Weights of a small transformer language model.
Size: 15 layers, MLP 512 GELU, vocabulary 1024.
Architecture: RMSNorm before each block, untied embeddings.
Training: a variant of Muon for these matrices, 13648 steps.
Each number is 500 + 50 x the weight over its row's rms, rounded and kept within 0 to 999. Layers, rows and columns count from 0. Numbers have three digits each. The size before them is the row's rms in percent of the matrix's.

# layer 3 MLP up, 512x128, rms 0.108, rows 326-376, columns 0-127
096:531525550535526388463526454537515372497520570475553509504426471509462461479501451523433616475426489501497608572523502455506483551455552451600478533515515491469516501467582548574589553483574397467451533515511581347497549531489463496564511543515380454532589489438539418588519521592493488463535510487500516458467563549430497406444477531483515581520515565530487494493486470508498544495501
094:503373540542442470480467480488374500564466582492496530439507524512566528453642522472506458567534502458501526533503555442429509527538521588543489566482593517447376430433504513481505489406471439475532497447436431552506482486548590486530468422535528433490534462433527477570527497440516457536560479573473467526486488461477563473514498489501527392512493456503355438559520550563508494404513
105:518546549442586382485516545516496576480508518451537508617586565467537466525520549442555546534457406449385424528507469376507515551512525542585527585532557484457493491454475460594539453549454528500398490486503498522489468392488554500393532455455449411519588494559452418534530496536539498594476454545480477490512513547539537534487503513584457567547577474472509531532450514484523567480541
088:463516438522483515426564465533496539534522525459536451478502434367556537430544478557507385353509454459422385464432563513483487512447525559496501475503509416481514581442538582509559513463424506538545506565456555518590429462443513483515461449524520496532497519486497496519493541558533437474505509355468545366591561590519458530455465549524512435532536510556453476469461444469521516468503
105:504511477530493549457566567586448522567509482498455483544465515472481550552524460558525443487456479540561420484430602480518518604484457548541470530502445424559470504536447458452646579462517461480450497499487571524581511474439546503545519487379471558554522535511539627482529558527534483424509435449526440478487600533573434544543517545531624552424496417465514515560434508475467448543545
099:588539525459482474473477504514529580498483499373482495460439534456505430450439462447561426327455510524408486533554475550461527551548467395499535490510568418484385491512479499565518460423561511547474468554484554501443509453511460472482427459568494542452509500481500492548578547500402502501498530480586357471555518515527395456521497556581551507551536505482435579450460518490440521508503
110:458520513519389380517499566516465505578496626379448575638502427445560531534557502505505510524571556416502562434524431486510493563419473481482451503590527382509458430553406484567490459498534493536500455456420509454541444493514432503539507494544477405406479473494397489518495565453485493547533543485490453484524481503501510511510580565467459523527514438452487519433461499461428498460518
102:520520525520462438558523473468600495487493556496472583514559513498372467444525478506491451496504563463484470548565509621580547561479522422456537512507466516447464390582495482521549519575487496499461431449489539452477446566615544541563500517495515375501636544470416480556515469439547444461509480510509587571483437444532539547558450563490522469535452517569488508551604570480539475486577
089:413544563536568446592455551553456534544431537410514507468434397446548489553488515411537501494439483494578590522546521512559498392573518543557614500575488532489517571490491547502478477517456511461502489544533417435445505466442522515444467486614499463526511550517517635602514520477443493491592455460528462515400511523513521439575536528538418509501583485537444505518524584517465520484549
137:548502395486605429536474512506513500558545502566512452478522545498460491498521563531501538436473479315526528487468593472417582445483495529555505450475489469514424452578451558428520460549551443555523513488491577536474474553461544520514432428504538480527466473487530550477555541401526569582475504511490542549524451456496495514419463528478500354525501462561557536457512543389483550483629
094:489528478495507472395601507474416519540409548419487519604509516529473462490613388544545533460577548492485506548514500519519557399513492502465443450434496490440405483444447520424496524484562513534452481550524413483548479453556462423462493465555487428445529555458555458511508494642490489520450527484477466569521574443573583498456494430532601513489576543484450436454582480454526549502459
090:488526518488531498560443538446503475354474515566438436532471464570483448523553532483463562552450507525534468517572511514417430439476552530559546482408499452444381477493602475463435590425537502392492518459442506482513536522415537546525415448479473471585474460514503558472489497484553464472564533470500487545564458471518451550458468578491498478557451513398547427502481422495393446595577
101:397425536502441534408465455442509519501461489562581543481494472501580463500561469523493499609526492511547505369525585458543451519543521590539467544538502589526362470556576493397560488471590466427556533488440423514538453506450507451584448464537531584557562526468500443508567489522512427447591534525449497474493463591528522509477486563486557500487475451513578538458528476576536489537513
094:594507500544360610507459431490453445454557507483534529454514565454451411480494554562493497501395516527510519467489537423411492538567509499432594428494518533499547547539515537507516482494587450504466573462521520401529605509484578371464382503451509486545538542423513496445492538578485492388488513505467486474566452464489527473527462583476512389507451505514434440488551457495515460497530
082:517456539550439397496525485475513487473481459432491597562500480475540466453640521492544537579457469509466585507516508512550419437509412456460444491456476531448534530462490555485431462452524546524557437526515561408476560501499441535522429473456566379394573491478476453535477563527569562454574530449508561451533454443526472580524504428486509445653530495546499503494530540422543516424456
091:451446393493430521527495484489594584499545497509430533486517539522514480476485389432494559601521509557635524520508494445539519475571415561500502511483515504449497545424455478442533508492555477472525544502569496526439511503483545501422526441484454419459457486511570502512522471533518496510484458526511467481621513552524554507425582481560530359363397434521555468495494481408528555463606
099:447524495604449399478458582509543600522505544526525481589527480401498466439481468465531485453374523542470484479509550509528525491565560487474557484463495410573443388557507517558590448554552471553530512531454411425545501562518534586512611540525553506470518536462501466485540515444522434585519572486549548572453520583523517444534513461538453515438454522494583526480565537472587548482570
112:528554541521454479494428462436498486544487486378563493449475465599595527502393508430452483541493479452497593419480507510512435490517508542465474545573399475540529454567513486506477498503556487511391501538527581494460488555497563467490534480542549686524502483554548563460573460587566419501473519433570595513513502567465488532563481515430547540571521483492421518520443540477467482553423
101:522423519485625586432548480487520595471526481528468468586459460583523501484443440552489503469463563453539443513510453409468572487510531427554484538496472621620536455527523471452483560434505511565544492600461492497512519504581520444473499416546564513526417439488565563488500490459428529452485486428516436468586520558543443469470527414500550515492557405458441542498552403472509536422529
086:497591436502538434489506486524494450592425548524482552638520516503565443527469505515497549512514410439434401556499525421464499483520525473471489515466443542451449482528526555424498537499498460420568487480575557355393513501509488467482504475470523454536571486443448522583540462457586536574473515549515436429487535507432545568521572529505427454522549474496518502556520474534548648495604
093:412439418520508569443585531564445530499406512456523527512525518519617573493487472539429470485447426499486495497553468500559492531511505430515467499570519399623476543514615553537454486376483520571511521524552524509576528414566571533487448475503420608455524456476558551464507595453483512551493465511410449473499479434526462473516498525529525478533503537562576386471479435543543478463453
095:490543465476528440504489484519479414401498607551578626589475423434447422539563515421464500512529520482472519456493464463503478522528516552416478569496531455532524502396444420495527556471478440400472502443508481463504508465570513618541494481566491526431463441565383512557493542530621443514462451475505492529517482432488529523515578479495470470507512563497563546430453577442545390538488
096:565473492564537532444568493516549589557385527433533519458476436477528565423517461510615504443628393551519447439528438485568430517484457460471410465493575509489501490479466507497498485446545511571615511513439541438550502458554516434513512511544556501510465503573584537490521527505540462463542463546531486513543486540583545472553480608586462481623440522586499532478481467429537519425511
107:499525470449504475512512456476547560600441482459406505523562455489371542514576532481572580459442502496552433481513516535468499480578551439513476507485523531486464480437465527453535499591493559523466497580443452491475479433459490521498506528469401519528626562528503441512443496471607522371518547543496570496545418540450456506501496481435454542565541504620539426441469343518504455450510
102:481510398519438495433522422386478445520487513519534480467392454471445488444529433576411484498542480491542502539501565468516468468481417571466431472549593437473438448553425484418580520537609487504445551542433442530538513576496515426555516505388498458483504413509493507409467515479466473494590518543432436449480438494451498421524482553410521446536490600452521453496489513493538515518593
100:529567470459466507625392444522488545553535559510583553509442590480432548565588611507499409507461506491431515443477443579459516536547518426524511563572469519476513502410565448432522471429519524501494506449428490465536575505433533593520465483505481462537471435534442452497552564521421603483392499493525423482470479445439515584483505596526465495543498522541499513469538542536583442461510
098:530479597566555471530576510523461529490498581410461530483478449575519578531483475447419497552519573438575381489553536527531552449459586556478443446508451456461475532482548448485523512467580500601573516404470567499461551467498495448546535479428529564503433454421498532540533432464558486500476480501442431571442665513492529560506495471525597507469497513578445502518515562478475588457505
094:505385561535502594485511465520438499497533583475443508497535395557500425527448474535535573487439432462445452484564498441532463515406551370507558519486462651466469539446522453499588456556456526501495492452546540462462525515555509428491435500530420558506585559504404506503479585567530480545452509467574482450506466489530431529569463483571466457506573388434528522549523505496528540492565
092:499555608466544557457443469480416510558429506492434503510473442519550478510505467399504530514482489493386438489408491433417384458508504536447430536535520554485607534595501436484498477485518426532487409472429525523433503520556398460455511529550430486477515427511437479492587546476530578435442403571489500465552555522557466534548478547450558562487544541464494580555521456537440491459561
099:525493474611604402492545529564486549458544561459522461568617436493508494426413467530456503468367443384446576495457480551466429496494484451499554479460434378504482506507491554554521510499494504465566528499510497519505447537495525466472549497475512450521415507455561418515527530555490517549487512465526570437470597520451505458507531411552434527502557422455384471484469491399421496494557
117:575462444492536506457444536507403456474454497483446543526477514506433428482499457528446577561517373535470581514522508421579432481463530593561528501574545458466554535492496445512469483527453543488516525621560513442534465418430483416508528514446537568579579484538415476433509543481459505545476454521431502392503575574515453556440537606502578536489568427503447449492513439464498550434511
101:515496488469454326432561465448460521528505564474517483597477453414453543560526491516553529511457481456539441497505483470494544520534465369490502471583478492517453514502471449439529482581527466499508525481497493473467555455509388511548517560488598501487548548451434436567473469538666425512497510537478481567535484489538402423557449425535400625478475506551530446466514479519435506552509
096:551457458494547491479548501521419504487427462591571527627499427556470452460459527534440495533533486459511478445569534473492445483489507553483490515472560509454523428459474491481614630585490449485421490443488526474433413526466562551565534566454554554501505513534447583441534467628516482434471423435516580550559572501479425604509485487538517539531533417432456455430514475561518460478539
092:548504544494495567521511501469559486523512444534539495465522403404539441514637527505435558545532485600508495490503544511559554515533506473492529552410484493523432375567429520444525540439494572455585421521514488550454490495490554503483499479517488521492599452379489591546484502616507503522552479510491450546477525607463553545466476571485476465488478567468564544612459550563523578501614
103:530493475426549567436489545495458506471490545533508583450538570424497531513494570559568423488492355502441498456521593495416564498466507371493521525499472550457509526444524502499497566366477512559529510524532452520463456471544540528481537411441474474451532551504511491467418488497496663516583391564484460537493462482410504533473451571557571454508540576550450496426548502476469555476478
098:558516481560485505506542591465446493443581440543461530431561582456598502525554522438518450527485445456490428506444510512548453501515411509457429480489501532480448603554578514512558527420467527568438447491443505511488514459488573519456543481485359559531574499507509559504560521514507425508471578507509401477442531592584409592484566507554517512447533486487556528608499463496466527399426
099:567454506468489516555467429527553529534502597436530506505529475548556517477512579416424513495521499463490509496482490462512636483481512544515515457500421537510483460537483528641515517579491491524525397455497552479482438512538517527434505434467464496369534432514514454468569505514582548530461519448558484501597525542458439465488467473449427605535518444404413611539472584459506471638515
114:516532497481469580440530433481489530487532515582507540620577508471442455512530435556500480570515453485517466517549493518517525528482513569418549456535449571486516375492527495515531485596524477499436557613487436495451476431526527512481437499547481596554454512558517587424552575589520510441441478301451498441550463592490497508499449556490470472417520492569585466502501441525507470508518
100:523550513547437481485503600457465556524498507419533481544504509528528460549454510395554444526429425554516502543560467484495459512429446367520545625470548498530413567490479515490508543586525556385485571464457497528450461470477548516524416545490386441575540457430522412561428558452563483468578545496593525494496492539553472480523474451543506495522394525513524469449483408436517525518553
082:580554400441444458479584481501487476514520464565517464515501479486563536481493514570559574485511524484484463510402560454514361417501472505555449505534522531521567520492471567456544570503531570496479524519542356541521498540479480485439508506449543517486532491426567476462508451616648572435482508491340478535577571575541457485424511539488530495473471547464517422550492532534493465560476
111:519480401470510453452583512542568456495391408451465609498416621490448495443560503457515626521529514452456451500629522406552524533456462425454475551497487520486559490485518540550484563531526461417509475472529525466556539526471546476483454487403440529586566400496489515492527434536558467491481417493504497471449564519572516526528497549466537429439522472443578446532431506541557546469534
106:574534517499484446449477529422422531475562590444570597450486540516499395515464568466442450394564510453487510459455574492556508431520547359564524546385490508473490503418477421509546469473565540517456441484530509455513572571549517433520519513478439473526502429470509453426507498468513473450438463493520437493458503488465476432436513466492530489566514488477438539491486590535527501639372
107:471478554426609569559463559538379537548473499388543493549537492394457474458462590575531566468537467414475524417522505481531499476491535428457584447483507445601479503522511540525512405532510493571542586419453451513496496474484565453629589491491518504497478494521574524505517544580504462512457460480520581425558460506537501493518534616516508483472480491493505530384549490454540528582525
105:521563498425487452514489495415496592483498539500461491494455545479484547558592471473452567532450467510464470549427592561429498441525550558567458426485504514532554432483433508559572583360516516494508450459480418558568541496517535541529470508596540578459576488459492497551518458440508570479552549515402403529507414456470536545493479543369583468451540466564501479447481466495506486488602
104:488509525565467537516462558445481495456538576495528522491453570544519499466597534562444492455488498524470444491492520526410482590572570363558455469528430556449565456471521477467517635428518456416566533557512545534484523554469496557416489514572513594469516492483421491391430493533459583458511536512551487444519477480532486570528496631487518428473482549381519438591485528546482470470479
108:591562450581503436513548468530457498518508470535592478573506468536504531519538594503475420502432549416508482444568523544515487536449508535540510661513509453462576501475519469478530636505531479551470573561522531432544528511462584554452498619470385452489506498433442524470474477478481560545412501451487511502494540412479431544535535481503387490511393570517494424494476527484414498458474
121:533542537507479457496476523487438429476517621507552540496473533429433495571560538455425528425502489538493483563594568530493491523514566491576540490497520441535469479463485524546588501514385494430553506397492449520518542501461518535652534499533450543461501406498302449449556531556536474539413459561519479449518524411468455523508446525495552447468453487452554550515438542535432481498492
093:585477476436484600537498507473519461534453475549460554700444569491472548492582615503468531551461541470562482459490525536495574555484480448469488588534479540506506329457578502445500544540505491521523516483581507480522444475513522540509532445461445506391456544502432468483496534478511496454526388475544535458512369513420558508458456497475468497416501546540542505568531502455562529491478
101:429510501498561455530531522548440439461453499483467519498543523516489543449440532495523431582531417443561535483535532451515506477415465498542463432452453514520456425527534490556533439471582338466515514546525532475499538537571513487605550548570553536484477522414419562624460488567484446447493593440440450636491508454414449437525465501507370510551557456506551504484493488495542548530504
093:455536565474467469473505601411549463494425527564598553497519500529473438469508511516477529508465498496526540469507536526534467503483478380510468548535464455520491518558418476518582489484565516509604535496543523473492519590465514426594579458553524513439500375504469492474475445485559465531454582410457497597554461524445646401533497424499560544492507480403490512643557525489438515516498
098:463582510531470565456442545445562486500468424463492462537481368558535503446457497559527463521499442457511543495497513599481544535371466483505387484548468541463475524632532488531565527548555468523488510486502431487481447517544637404527464495437486454526499461542549490383454449452509499472609569478529469566504523548411565546511480450480476498454470542590539477504469470370464521524487